{
  "d_mlp": 640,
  "norm_place": "pre",
  "norm_eps": 1e-05,
  "init_std_qkv": 0.0258,
  "optimizer": "adamw",
  "weight_decay": 0.14,
  "lr_head": 0.00798,
  "grad_clip": 2.0,
  "warmup_steps": 222,
  "schedule": "cos",
  "dataset": "wikipedia_en"
}
Each number is 50 + 10 x the weight over the matrix's rms, rounded and kept within 0 to 99. Layers, rows and columns count from 0.

# layer 9 attention query, 160x160, rms 0.0868, rows 65-86, columns 0-159
48 58 62 59 50 56 53 52 57 32 44 52 58 43 52 40 42 47 53 47 33 56 51 54 51 23 62 40 59 39 31 42 41 39 51 48 62 49 52 50 52 53 45 40 52 38 62 55 63 79 47 46 53 44 46 58 40 57 44 41 16 43 65 37 42 38 58 59 31 48 43 58 44 63 58 65 52 49 60 55 57 55 66 54 44 39 37 49 56 54 42 44 45 54 43 45 66 46 66 45 45 20 58 52 19 48 62 65 55 52 50 39 42 62 68 51 39 54 50 35 47 49 40 51 56 54 50 51 53 47 55 18 49 40 61 46 43 59 76 47 40 73 55 63 46 56 44 36 55 58 62 38 48 64 50 40 39 30 60 70
21 56 61 46 29 44 49 57 51 60 45 57 52 62 45 61 44 55 43 42 60 43 34 40 41 52 52 51 60 45 58 50 48 36 48 57 59 50 37 49 47 49 42 76 51 59 67 59 50 70 20 47 49 46 36 62 62 52 58 30 35 54 52 47 47 46 41 51 69 52 25 33 60 24 49 54 43 53 62 46 46 59 61 58 53 43 57 51 53 58 40 41 48 53 57 42 70 45 66 58 46 18 65 53 36 47 53 71 59 54 60 49 53 54 63 52 32 42 36 52 59 32 60 46 57 64 42 45 42 46 50 49 45 56 47 50 56 40 60 51 53 55 63 56 48 68 45 55 54 55 51 55 47 40 38 62 38 57 60 61
42 60 52 45 62 45 52 28 43 44 37 47 45 49 50 50 32 52 38 47 42 66 40 50 43 45 65 56 65 35 51 49 38 47 42 63 54 59 34 34 48 59 59 73 27 64 53 49 62 48 44 70 48 34 73 34 52 55 43 50 55 59 40 39 49 48 51 49 54 45 39 75 78 41 49 44 53 48 65 49 60 52 47 56 61 35 64 60 45 61 42 35 70 54 63 36 71 48 55 47 46 46 66 58 39 32 54 54 59 58 60 41 44 56 76 56 45 48 62 37 41 36 52 54 46 51 59 58 40 29 49 48 49 32 65 57 49 41 43 57 46 37 60 71 41 58 43 66 68 44 44 63 57 53 40 52 37 42 45 44
49 42 50 65 65 51 60 50 56 31 53 49 43 51 37 67 47 43 52 50 58 51 60 53 53 46 60 32 42 61 49 37 59 64 40 45 54 42 53 52 50 65 48 45 55 52 66 44 55 51 61 35 33 50 64 44 76 50 47 59 35 60 34 63 41 51 59 37 67 55 38 60 49 58 51 51 67 46 61 44 45 37 44 66 37 36 42 67 46 36 61 42 50 42 53 71 53 57 57 54 38 61 45 53 72 42 39 45 27 47 51 28 62 34 42 46 45 61 47 48 32 39 57 37 54 31 63 60 45 35 59 57 53 43 59 48 38 41 67 45 60 50 62 64 71 56 66 82 56 58 48 56 14 53 46 59 38 51 51 38
69 45 52 45 61 47 68 41 51 52 59 42 35 46 57 43 45 42 48 35 65 52 66 53 32 60 46 48 49 51 39 67 40 68 58 52 33 46 57 47 38 50 46 36 35 67 35 52 53 35 43 40 57 61 51 49 59 37 50 35 75 33 23 48 41 61 45 37 61 68 65 50 59 45 56 48 55 66 66 45 38 38 68 70 36 28 45 60 55 49 50 51 16 40 45 38 52 59 73 41 56 72 49 53 60 59 45 70 48 34 50 56 42 53 54 38 51 57 57 67 31 45 54 40 64 56 72 58 44 48 67 49 33 38 30 63 50 44 60 48 34 47 47 48 66 52 48 50 66 58 57 56 45 45 68 52 47 46 26 57
65 56 55 49 46 64 73 45 49 63 60 42 38 72 29 37 51 53 68 49 35 69 45 59 54 46 46 46 60 74 44 42 79 75 38 65 50 31 43 52 50 56 55 25 54 58 47 27 47 50 64 46 41 45 69 46 38 65 36 49 33 52 50 61 61 45 47 52 53 53 46 56 64 65 47 35 49 47 48 50 50 44 51 61 45 50 49 55 65 23 53 39 51 70 40 59 44 60 41 54 47 83 56 38 62 39 33 18 07 74 41 38 67 52 14 48 65 69 46 51 47 49 48 56 47 54 40 78 24 44 68 53 43 37 69 47 50 48 63 65 67 53 33 46 24 49 46 53 41 59 44 52 38 64 42 60 53 62 65 60
27 43 44 53 52 38 58 75 52 44 48 45 30 64 56 44 66 51 53 58 50 56 52 50 69 35 38 46 22 45 61 34 40 41 52 41 48 40 59 53 60 37 37 43 72 57 46 59 62 48 31 24 46 59 43 66 39 47 59 65 38 67 50 41 50 65 41 49 39 29 52 54 25 58 61 62 43 54 72 59 47 59 36 50 58 65 33 26 39 52 42 56 45 36 38 56 53 36 81 82 71 32 45 44 50 53 48 62 56 32 48 50 63 56 62 34 43 37 32 49 42 50 39 45 46 39 56 24 48 59 54 75 46 64 48 63 52 64 42 52 56 41 35 66 70 55 46 48 48 61 67 46 65 58 67 23 66 59 47 43
64 53 63 81 59 45 62 22 70 54 52 59 31 38 48 57 62 46 47 50 61 48 55 41 55 65 59 49 48 51 60 36 50 55 53 42 33 53 66 53 49 59 44 33 51 48 52 54 54 43 44 41 56 42 61 47 56 43 52 60 55 59 27 63 47 49 62 31 52 88 77 44 32 62 61 47 45 69 54 48 46 23 51 65 51 58 36 71 58 49 50 50 14 42 46 51 48 45 25 50 44 77 26 60 76 62 22 41 33 30 56 44 43 46 48 42 58 63 46 54 44 53 51 27 57 18 51 43 54 64 38 36 64 53 34 39 45 43 49 35 66 51 39 37 59 42 61 61 57 58 35 43 36 62 40 41 41 66 52 32
42 54 45 15 43 58 39 53 46 41 50 50 46 50 41 46 46 51 58 65 54 35 67 33 53 42 56 59 44 34 50 71 48 55 52 55 56 45 38 42 61 35 61 35 46 60 56 51 50 51 46 48 49 52 46 57 38 53 47 56 45 42 56 39 63 62 46 79 50 41 43 54 69 45 23 63 60 40 56 57 31 62 58 42 48 38 59 36 41 51 32 38 76 44 54 45 55 51 58 41 46 48 54 36 41 36 64 61 48 62 43 59 45 44 58 67 36 42 47 19 50 34 38 73 51 61 59 43 58 50 55 67 44 56 59 80 54 59 45 67 31 50 46 60 38 53 46 37 65 56 55 62 47 48 63 45 65 32 50 74
47 54 49 27 55 56 43 63 38 48 38 47 46 43 42 35 46 54 66 51 46 46 53 43 46 48 52 55 55 39 39 75 58 53 60 56 59 44 46 52 68 40 64 44 46 56 41 40 41 47 57 76 56 54 42 47 39 54 42 62 48 33 59 40 75 48 56 69 37 32 38 66 61 51 39 62 55 31 44 57 53 52 64 31 52 33 56 31 40 44 42 40 77 60 44 50 44 43 47 32 55 52 58 48 43 46 67 44 53 64 46 55 44 52 61 53 43 48 47 41 54 52 43 74 44 72 56 47 60 55 54 54 38 43 59 61 45 68 48 65 27 58 49 53 46 49 40 29 51 54 60 56 62 47 61 43 65 23 49 76
74 50 48 69 64 27 54 42 62 53 55 55 53 60 56 48 46 55 46 48 72 37 56 41 40 68 47 53 53 58 60 20 45 54 40 51 47 51 67 69 27 56 43 60 52 39 56 30 45 62 44 44 41 51 60 67 55 48 45 38 67 57 59 52 39 48 58 42 54 44 48 23 45 58 68 39 49 60 41 43 40 48 50 71 58 51 54 59 48 65 53 58 36 44 29 37 34 61 39 38 63 51 53 47 58 61 34 44 47 32 53 53 50 60 44 47 43 48 43 65 53 49 52 30 57 45 44 44 43 47 61 38 60 36 29 40 62 50 55 42 68 47 41 53 43 42 52 56 50 47 48 40 63 56 45 48 31 62 30 43
57 50 38 41 38 57 63 42 55 59 54 49 57 49 57 66 33 45 50 43 61 39 58 49 40 50 54 51 45 65 74 63 40 56 49 36 53 59 41 40 46 49 64 57 29 43 56 45 47 51 57 47 61 46 58 47 33 28 36 45 57 40 45 44 28 44 31 48 72 29 47 50 81 50 42 42 51 45 48 52 49 63 64 49 30 39 47 54 32 57 66 46 45 69 53 59 61 65 55 51 38 57 59 53 46 41 54 39 45 50 52 43 57 41 50 66 57 29 48 57 44 38 39 61 49 65 63 44 56 30 52 46 39 41 67 62 57 48 63 72 44 43 71 66 58 40 53 43 46 59 55 53 36 53 46 44 49 46 31 71
59 46 46 60 52 40 55 52 60 52 52 54 69 54 56 70 44 51 42 43 64 52 65 56 54 39 47 37 61 71 58 33 38 48 51 47 55 51 62 52 43 58 47 57 47 33 55 57 50 53 55 30 44 57 52 70 50 51 51 47 65 52 53 60 24 46 39 25 61 40 40 24 46 49 71 36 46 68 42 43 41 47 48 68 38 64 34 74 48 59 55 70 18 52 48 46 59 53 54 53 46 41 49 41 37 58 39 55 42 45 58 44 57 48 51 63 66 41 49 64 35 48 55 22 58 45 60 53 44 38 47 33 66 53 44 33 57 45 54 36 66 34 65 39 51 51 59 39 40 46 48 46 43 62 34 60 39 55 42 51
70 42 42 47 48 68 46 40 42 62 51 39 45 48 48 63 57 42 53 48 56 40 59 60 43 55 55 56 64 67 45 67 72 61 55 58 28 53 48 34 56 50 55 27 41 54 45 52 48 30 63 56 49 50 49 37 69 67 30 63 57 35 22 74 69 56 33 42 49 86 55 50 65 63 46 45 45 45 30 47 31 29 66 46 50 35 58 67 61 40 38 38 42 43 57 49 58 62 41 58 47 60 44 45 49 68 36 47 24 58 58 58 45 42 15 59 56 65 63 66 47 48 70 50 55 54 60 66 46 56 45 35 48 67 36 64 37 45 38 41 63 52 54 30 38 37 65 57 53 44 54 58 34 34 49 61 50 59 67 60
40 52 46 64 59 49 48 45 63 56 37 54 46 44 54 70 48 38 62 65 65 50 50 55 63 56 62 30 36 41 56 40 50 44 46 46 48 65 60 54 47 52 27 27 45 39 64 65 76 63 53 36 60 59 51 69 63 71 38 68 40 62 47 36 44 44 51 54 43 70 49 65 29 59 66 47 54 47 58 56 43 40 60 53 37 43 29 44 65 51 42 71 56 54 48 56 58 44 62 32 50 32 33 50 32 51 40 54 47 37 62 32 62 44 53 55 26 59 53 42 37 37 40 47 34 32 63 32 64 50 49 26 59 49 51 53 36 53 56 33 50 43 48 55 53 55 62 49 39 56 77 36 42 53 46 44 57 38 50 51
40 69 60 39 38 79 48 59 52 55 55 55 33 52 46 47 54 40 50 59 39 51 47 52 69 50 43 47 41 40 35 60 53 56 54 54 60 49 42 62 49 30 46 32 57 61 50 66 55 54 51 44 56 39 25 61 34 48 59 44 26 46 59 34 56 43 65 65 35 71 59 52 50 41 33 56 47 45 58 64 54 64 53 45 43 56 41 37 64 50 50 52 51 55 53 50 53 37 57 34 46 63 71 52 63 50 58 58 63 53 41 52 53 52 58 42 34 49 44 29 45 44 40 59 41 63 64 39 54 61 55 53 45 40 51 63 49 45 41 60 33 60 40 43 36 58 36 51 39 66 52 54 51 46 64 53 57 38 59 65
39 32 44 55 50 28 55 65 55 38 53 58 39 53 46 39 60 35 27 60 55 57 55 56 53 40 45 48 43 47 48 52 50 43 59 60 62 43 51 65 47 70 58 64 39 58 64 49 68 51 21 57 47 52 42 51 48 40 57 46 47 67 33 46 44 52 51 53 54 25 50 30 46 54 44 63 57 44 67 46 67 50 47 49 50 57 58 54 42 48 43 53 43 47 43 27 19 41 63 32 42 44 66 35 86 52 60 53 72 71 45 36 59 48 62 47 25 44 47 48 37 43 42 36 69 45 51 41 64 38 55 49 55 46 42 55 56 48 75 54 43 39 51 55 37 64 56 57 57 68 47 45 26 41 51 71 56 54 44 40
36 51 82 44 50 44 45 40 44 33 49 57 49 57 49 33 49 55 39 46 51 53 40 50 62 41 58 36 65 51 49 46 47 57 48 66 71 46 61 45 57 61 51 50 49 62 53 53 36 29 39 52 60 49 65 62 44 53 42 51 60 48 48 37 41 54 57 46 63 69 41 50 64 34 47 48 61 51 48 49 51 40 34 48 44 38 54 55 69 47 51 39 43 54 42 48 68 53 58 31 46 53 52 52 51 50 40 58 48 54 49 39 60 55 79 31 55 57 45 37 50 42 44 52 78 45 59 61 43 44 53 50 52 45 51 48 58 42 47 43 39 44 57 49 65 59 33 46 68 47 42 55 39 68 51 47 38 52 37 39
41 43 56 68 45 50 47 60 56 54 69 50 48 60 41 62 51 47 61 33 67 58 56 46 33 45 55 45 30 63 45 42 66 53 47 36 54 51 56 66 46 54 40 65 66 51 49 60 69 62 43 31 50 61 49 67 80 47 52 51 31 57 36 76 46 51 44 35 65 61 43 38 45 47 45 37 51 50 47 49 57 38 58 81 42 70 42 50 44 34 66 47 33 43 46 67 62 46 53 74 35 75 46 53 59 80 35 52 38 41 47 38 44 41 44 26 34 67 48 65 52 45 61 30 45 54 43 38 23 65 35 58 58 60 49 60 42 48 50 39 66 50 48 53 55 48 54 60 29 58 43 59 25 50 70 55 56 51 48 55
58 44 59 78 57 48 48 34 56 56 57 63 62 54 41 66 45 33 54 38 60 67 43 61 28 69 51 53 57 65 65 45 72 31 49 57 28 54 44 49 34 68 47 60 31 48 46 46 75 72 45 59 41 48 46 56 72 61 31 44 52 65 37 62 46 47 40 36 51 79 59 44 48 50 60 30 51 49 50 48 57 37 57 55 39 47 55 66 74 44 59 59 44 48 54 35 47 67 29 52 51 43 41 66 48 67 31 46 47 47 52 44 44 49 28 45 44 79 65 69 45 39 52 37 46 33 37 43 43 43 48 19 56 45 43 47 43 45 58 38 63 50 54 50 43 52 65 61 32 53 54 48 42 40 46 62 48 62 49 47
36 37 56 28 46 56 29 78 37 55 50 53 49 56 35 57 51 46 54 55 43 59 48 44 61 50 39 49 49 47 49 68 69 55 51 50 55 45 45 53 53 42 49 51 69 39 35 53 52 38 59 46 61 56 42 56 40 60 57 58 60 48 66 50 71 64 50 62 48 43 43 57 39 50 39 50 56 35 46 58 52 56 39 24 53 63 59 41 52 29 65 54 83 44 53 50 41 43 49 56 57 57 29 54 49 46 46 45 66 53 36 51 60 50 31 51 39 45 54 49 53 50 49 63 46 59 42 47 59 49 54 79 36 42 53 60 42 52 36 65 35 53 48 48 56 43 62 53 46 40 62 47 62 39 66 47 56 46 45 52
63 46 38 65 56 65 55 37 47 50 49 39 47 41 61 48 62 49 32 63 63 55 57 58 59 59 47 38 41 50 41 60 37 53 58 52 54 46 73 50 40 62 48 58 42 52 45 59 49 41 64 64 54 60 36 44 47 40 37 64 53 55 31 47 40 48 62 50 45 58 52 56 54 48 52 50 39 58 44 51 69 34 55 35 43 50 49 45 53 57 66 66 37 52 54 59 39 50 49 44 58 70 57 42 54 41 58 55 38 54 49 44 47 36 43 35 69 48 58 62 57 52 58 37 51 70 56 56 56 45 39 50 68 41 51 24 47 42 38 33 47 52 55 45 57 80 26 54 27 45 47 52 48 55 51 47 58 62 65 28
# layer 9 attention key, 160x160, rms 0.0806, rows 65-86, columns 0-159
39 45 46 56 43 52 46 55 77 33 42 63 57 57 52 56 36 37 44 43 54 59 44 59 45 43 61 63 49 36 43 41 38 38 32 42 52 47 45 58 47 42 32 33 52 54 69 54 57 54 44 34 67 44 52 49 38 59 48 29 33 68 53 24 45 47 32 65 40 30 33 60 53 48 57 51 47 54 79 44 61 58 53 60 43 21 49 53 58 61 52 52 47 71 54 51 64 39 66 50 72 35 43 46 21 56 59 62 49 43 56 48 57 59 70 48 60 64 53 52 61 39 34 50 38 39 68 72 50 42 52 49 45 57 72 54 64 66 69 48 51 50 71 55 56 57 45 35 45 48 57 45 30 58 47 53 58 49 59 54
34 52 70 48 36 49 58 55 54 45 45 87 32 46 58 46 63 43 40 49 40 49 65 54 54 47 63 41 38 48 54 66 43 24 60 42 63 59 37 52 64 59 67 66 63 53 55 60 55 45 47 51 40 53 58 58 47 55 58 42 32 48 55 42 28 46 38 55 46 57 18 37 50 39 38 49 57 64 65 37 41 50 42 48 29 30 58 43 33 45 44 62 51 49 54 47 64 34 63 42 59 38 67 28 42 51 55 54 61 61 56 39 47 51 59 52 58 44 34 57 36 41 45 54 49 52 53 37 32 48 54 46 52 67 66 45 49 59 48 59 53 42 56 52 59 64 53 48 50 49 48 48 41 48 54 66 53 52 44 59
51 51 56 40 61 60 73 48 00 55 42 56 52 48 50 32 36 51 32 43 44 55 61 54 33 49 50 48 45 40 66 50 24 36 53 50 54 48 53 29 57 63 50 68 50 54 48 51 64 29 54 60 53 48 62 40 41 53 23 46 41 55 53 37 60 52 71 41 41 55 47 60 83 50 54 58 54 45 51 50 42 44 46 41 37 35 59 53 47 56 50 35 59 62 58 55 55 59 59 45 29 48 64 60 36 65 53 54 28 53 62 35 48 54 64 60 43 52 54 34 43 46 40 78 44 49 52 58 41 47 54 58 48 45 61 65 61 51 56 57 30 68 48 79 49 68 60 50 47 42 44 71 39 57 52 60 37 26 51 63
48 42 43 43 53 58 58 61 50 44 49 68 40 38 53 38 47 46 48 49 34 60 55 61 53 32 58 51 44 46 42 47 55 35 49 43 33 49 45 41 70 50 59 40 43 71 46 52 58 51 42 42 58 52 51 57 47 57 56 53 48 62 43 63 64 63 61 30 36 51 51 79 53 47 52 26 50 40 59 45 49 65 71 64 34 51 47 43 42 48 44 50 55 50 51 58 59 59 43 49 37 52 38 46 54 47 63 52 69 27 40 32 56 39 42 49 47 42 57 50 03 52 50 55 48 52 56 46 46 42 59 52 67 55 49 61 55 49 66 57 63 19 51 50 53 51 49 47 53 49 30 60 39 50 44 62 80 54 51 59
52 56 47 45 47 55 53 31 65 41 49 66 53 53 41 42 46 59 44 51 57 72 51 45 39 39 53 53 43 39 39 55 29 46 47 41 45 50 54 41 59 42 72 38 32 59 41 62 51 42 48 53 57 43 56 54 63 58 43 63 17 46 44 54 55 39 53 51 78 52 51 65 59 56 61 21 46 53 61 48 45 53 55 62 53 60 44 68 34 36 42 47 45 54 50 48 58 62 55 47 41 78 40 50 52 47 48 48 46 48 56 39 35 53 41 63 70 31 65 43 22 58 60 44 55 55 56 44 44 43 40 56 62 68 51 55 74 27 26 57 61 19 70 40 47 45 57 33 60 69 27 67 48 51 54 56 67 42 45 55
59 47 56 68 61 82 58 57 65 51 61 21 57 52 35 44 56 38 62 38 48 44 43 56 39 39 23 47 58 63 47 46 81 65 36 46 52 24 60 49 42 46 35 38 45 59 46 28 27 60 56 45 47 59 60 47 50 57 40 32 48 73 58 99 60 54 38 22 41 71 63 65 64 73 45 35 60 45 35 37 46 39 48 44 47 62 48 52 51 52 43 50 49 52 57 64 41 62 44 40 35 63 42 54 60 44 34 43 45 48 48 42 57 43 18 45 57 53 42 49 36 60 56 40 64 37 17 65 57 79 53 61 42 41 57 69 48 43 81 58 58 59 52 55 43 43 37 71 47 41 44 48 23 49 42 60 64 50 55 47
41 39 44 55 62 30 41 48 75 49 49 68 44 49 58 18 59 42 63 40 35 89 51 44 60 41 46 50 52 32 40 48 46 45 50 32 51 53 56 63 61 32 27 53 58 54 45 65 64 55 42 35 46 51 54 52 29 66 78 63 40 62 58 27 45 71 54 53 32 42 51 45 23 39 65 79 55 56 86 55 61 57 33 67 63 53 53 30 50 41 64 63 45 36 49 55 59 40 59 66 72 43 45 47 50 48 60 72 47 49 33 45 46 34 67 52 42 51 53 56 70 65 41 41 52 47 57 43 56 49 54 48 44 57 55 47 27 57 47 29 53 39 27 62 58 42 48 55 63 62 57 29 61 57 77 31 44 50 55 53
39 57 46 37 47 56 41 50 55 51 51 78 51 46 47 43 49 52 56 51 48 72 55 53 49 56 43 56 50 39 50 45 49 38 56 44 42 55 41 38 66 41 66 41 47 64 43 59 40 55 52 40 81 45 41 51 45 54 63 61 63 67 47 49 62 54 63 36 35 63 48 63 47 57 59 07 36 36 59 58 53 52 50 53 51 47 40 50 47 55 52 46 51 52 61 52 55 44 29 53 29 65 41 31 65 52 52 47 57 28 42 33 57 51 44 49 60 49 70 46 16 57 58 50 47 54 60 52 45 47 50 48 76 51 50 56 50 38 44 47 73 18 54 35 56 39 45 40 51 55 34 60 53 46 39 69 89 45 67 55
54 48 52 67 56 42 62 61 52 47 49 20 47 49 52 56 44 52 50 47 53 30 49 47 39 56 52 37 55 55 51 53 54 50 45 49 56 50 55 59 40 52 36 58 69 48 61 42 48 39 45 50 34 44 60 42 52 50 55 43 47 23 48 54 50 53 40 58 62 52 55 43 48 59 38 81 53 42 45 41 39 55 44 48 52 48 60 62 59 34 46 59 44 38 37 49 49 54 60 41 82 42 61 63 38 59 43 50 41 67 50 71 53 59 51 56 38 59 41 49 76 47 48 51 58 48 52 58 49 45 55 40 25 41 63 53 49 49 46 42 16 65 49 64 47 46 54 50 64 49 75 40 57 52 50 32 16 47 33 51
47 47 46 68 59 48 69 49 56 47 44 18 56 55 53 62 47 52 55 53 63 36 44 52 47 58 47 44 53 59 57 54 53 60 41 57 52 50 56 66 34 56 32 54 53 44 60 39 50 42 48 56 38 46 52 40 50 48 39 40 50 45 55 52 45 48 43 75 61 44 64 43 49 51 43 80 57 45 46 46 42 42 45 44 64 53 57 54 60 49 50 43 46 45 45 41 40 56 55 42 73 50 60 61 38 53 40 48 41 63 54 71 49 52 47 56 48 59 35 48 91 46 50 44 58 46 47 54 56 57 54 44 26 42 50 49 53 52 47 43 23 78 58 61 52 46 49 51 58 45 70 38 46 50 57 28 19 53 36 52
56 56 38 34 39 57 36 48 62 43 51 78 60 47 45 42 48 52 53 59 52 67 51 51 49 43 49 47 46 51 49 53 43 51 52 48 58 48 44 33 61 48 62 41 38 49 48 60 50 55 51 45 69 48 48 67 33 55 54 48 60 56 61 44 42 45 54 31 44 40 40 52 47 41 54 17 46 53 55 57 65 51 49 44 52 58 48 46 35 50 49 42 67 44 58 56 48 43 46 47 28 49 35 31 64 38 49 41 62 52 45 28 53 54 45 63 49 37 61 47 18 56 49 60 53 68 50 51 59 41 50 61 69 64 60 50 53 39 49 72 62 30 54 49 49 57 40 48 53 51 29 60 49 53 37 62 82 64 55 48
57 38 51 47 47 66 57 56 40 64 60 47 65 67 32 58 35 28 45 54 43 52 54 37 35 50 62 42 61 60 73 62 60 38 46 35 57 59 39 25 56 52 60 60 31 54 46 48 53 53 53 47 54 26 59 48 48 46 35 59 36 50 53 78 52 57 36 45 61 39 37 52 66 52 47 61 40 55 40 30 36 63 53 67 35 52 65 70 53 53 61 45 53 73 52 49 51 61 51 35 63 57 54 52 53 60 49 40 68 71 43 46 56 42 58 40 48 39 55 52 35 39 47 53 46 59 50 56 62 46 39 57 36 50 55 57 54 42 47 62 50 48 50 43 38 54 53 29 69 46 49 61 23 47 37 60 52 58 39 71
58 49 43 27 43 60 29 45 42 46 56 81 45 58 54 44 52 47 53 59 42 61 46 56 50 36 54 59 49 54 46 41 50 36 60 47 50 50 49 29 72 44 56 47 48 64 45 59 55 58 53 46 63 51 46 63 47 51 48 54 59 65 59 53 49 44 47 25 43 41 41 46 54 45 50 30 33 57 56 51 51 60 51 60 42 52 46 49 46 53 51 51 52 58 50 53 67 40 57 48 40 49 41 32 55 51 62 50 66 48 49 28 46 41 53 39 60 43 61 54 13 49 52 61 39 57 64 46 55 45 43 60 72 61 49 50 50 48 43 59 75 17 49 36 47 49 47 33 50 53 28 66 41 48 44 61 75 58 52 49
57 51 47 61 45 53 39 42 57 50 54 31 50 45 44 72 54 63 50 41 48 31 51 52 48 54 41 51 44 60 48 44 75 57 59 60 33 50 54 59 42 59 52 44 36 58 48 33 47 52 71 81 38 47 53 59 74 43 20 45 62 39 33 85 65 37 59 50 61 79 55 55 63 70 38 38 49 28 30 45 40 30 77 49 49 51 47 63 57 44 27 44 42 51 52 45 63 70 50 41 23 75 54 48 49 50 44 45 25 55 65 62 37 59 27 56 49 63 50 60 42 41 77 50 60 32 48 45 47 66 45 40 39 44 40 60 50 40 39 33 63 37 48 28 44 16 55 56 56 52 51 66 64 46 49 53 62 51 41 53
37 48 43 46 51 46 38 51 48 33 51 81 46 53 57 46 45 43 54 42 46 76 47 51 55 37 58 71 43 34 37 53 70 33 52 39 48 51 52 31 47 38 48 45 50 73 62 62 58 45 38 39 68 47 42 60 46 50 60 51 45 60 58 47 64 57 54 48 20 35 44 66 36 55 59 40 38 45 70 61 61 57 61 53 56 37 46 45 55 67 43 51 62 59 42 52 54 44 39 50 51 40 54 35 34 59 53 53 64 44 37 36 56 49 55 52 48 56 69 33 39 50 48 58 47 52 64 49 49 39 52 30 54 59 53 59 49 51 53 43 53 23 41 54 49 41 57 27 61 44 43 63 38 46 38 60 85 50 56 62
35 61 70 68 58 46 68 52 64 51 51 36 49 45 60 47 46 39 55 43 59 43 40 28 51 45 47 54 49 35 38 49 54 55 42 45 57 54 52 71 36 51 47 49 70 47 68 45 34 44 40 39 40 42 46 41 57 53 70 41 33 43 60 52 51 56 48 59 57 59 63 43 50 56 43 61 58 57 55 52 45 52 38 54 60 36 52 54 59 49 55 61 50 48 45 47 52 45 39 40 82 56 57 61 45 54 30 56 36 71 47 63 65 53 50 41 49 55 38 46 79 53 51 44 51 55 46 55 38 47 45 33 34 49 52 55 51 51 53 49 37 55 55 59 39 36 53 47 44 60 73 34 39 57 47 48 21 38 45 43
38 52 40 31 53 52 58 54 47 49 44 82 46 44 64 28 43 58 44 63 56 66 51 56 52 51 47 48 45 39 45 55 45 35 60 56 53 50 49 30 54 46 54 55 49 51 47 67 62 45 36 45 58 51 55 48 49 33 75 55 65 51 33 45 53 52 55 36 50 48 53 70 46 29 43 37 62 55 59 55 55 60 59 53 54 45 46 33 39 47 53 62 45 59 65 55 41 48 49 39 76 53 40 51 56 42 55 51 75 38 40 36 42 39 43 55 40 54 54 49 23 55 42 67 39 62 62 46 51 35 60 51 63 66 59 64 57 59 40 58 63 31 55 42 53 62 34 43 52 51 40 34 29 52 70 74 58 32 54 55
30 65 65 60 51 52 47 50 26 47 53 62 53 45 56 44 71 46 44 67 57 48 42 56 64 43 38 51 44 51 45 32 43 33 53 50 52 34 51 38 61 58 51 37 67 67 41 54 45 30 49 21 51 55 76 53 40 56 51 56 53 74 59 47 54 55 51 38 46 44 47 58 60 39 56 52 36 60 36 47 52 44 53 58 51 56 45 63 45 40 47 48 42 61 47 47 53 41 48 43 54 55 57 32 36 52 35 56 52 33 63 43 58 72 59 37 63 24 66 39 43 66 43 49 52 48 51 49 50 37 57 63 67 44 48 45 63 54 53 52 50 30 58 48 66 62 44 46 50 48 40 65 49 60 49 65 45 41 49 63
57 46 46 42 54 59 59 50 39 44 51 66 40 46 47 30 69 67 65 30 41 51 53 47 65 53 56 33 38 58 31 53 51 42 49 41 51 62 40 56 70 43 65 40 51 67 40 56 44 62 51 53 43 60 57 56 74 42 61 44 27 51 31 59 41 42 43 38 38 50 60 53 37 39 49 23 50 52 68 37 36 54 72 61 48 47 46 40 49 48 52 69 60 33 46 68 63 51 38 69 22 63 53 47 75 42 50 55 62 36 48 31 53 30 42 47 54 46 59 54 34 43 66 55 40 52 57 22 38 62 54 56 65 61 43 61 45 52 66 52 78 07 42 37 58 39 36 51 48 53 52 61 64 49 50 50 90 61 42 47
62 49 40 36 44 52 42 46 34 48 52 76 55 45 42 48 49 57 51 48 51 69 54 47 47 49 53 67 44 45 53 56 53 40 40 55 48 52 58 33 54 51 67 50 33 48 37 53 50 53 54 58 61 61 46 56 65 45 44 48 55 58 43 67 60 42 50 51 35 55 46 64 48 50 43 06 38 49 52 54 62 37 65 52 51 49 41 45 33 68 34 48 61 52 64 63 48 46 46 60 17 53 44 44 50 44 54 46 60 51 48 25 54 57 38 52 54 50 73 43 27 54 60 74 45 51 57 44 42 55 43 44 69 63 54 66 56 50 56 57 78 31 47 38 47 52 48 45 41 40 37 63 44 38 45 68 88 49 60 55
55 41 41 69 51 41 52 45 45 48 48 17 41 45 53 54 54 55 56 54 52 34 42 42 62 50 43 41 55 53 49 54 58 61 44 54 51 49 53 68 28 58 30 59 62 38 52 44 46 44 46 53 22 60 52 34 59 43 52 50 50 39 42 60 44 46 56 62 60 48 71 37 46 57 45 79 54 51 36 48 55 47 53 52 59 67 59 51 57 49 53 53 56 43 43 49 36 48 54 52 60 49 49 65 42 46 40 45 44 63 48 72 55 50 59 54 43 53 41 45 86 53 48 37 47 44 42 53 54 62 59 42 37 41 44 37 50 49 49 42 37 66 35 58 55 47 66 63 49 48 63 31 59 42 57 38 18 54 40 44
50 57 67 50 58 46 50 43 62 51 48 78 36 54 43 54 56 51 63 69 50 53 30 57 52 62 48 66 39 41 40 34 60 33 47 64 44 45 56 39 53 45 58 56 40 39 60 49 62 65 51 69 81 44 51 50 64 62 43 54 66 50 52 26 46 59 57 37 51 41 47 59 42 46 40 56 49 57 46 56 46 44 62 52 51 60 33 46 62 69 49 38 49 57 45 44 43 60 33 49 39 82 66 57 49 57 39 49 55 40 58 42 41 47 42 37 74 43 45 53 42 43 40 48 41 60 40 44 59 55 42 52 74 41 02 60 39 58 51 49 66 42 38 34 38 36 54 56 41 57 31 42 45 56 66 56 60 48 54 39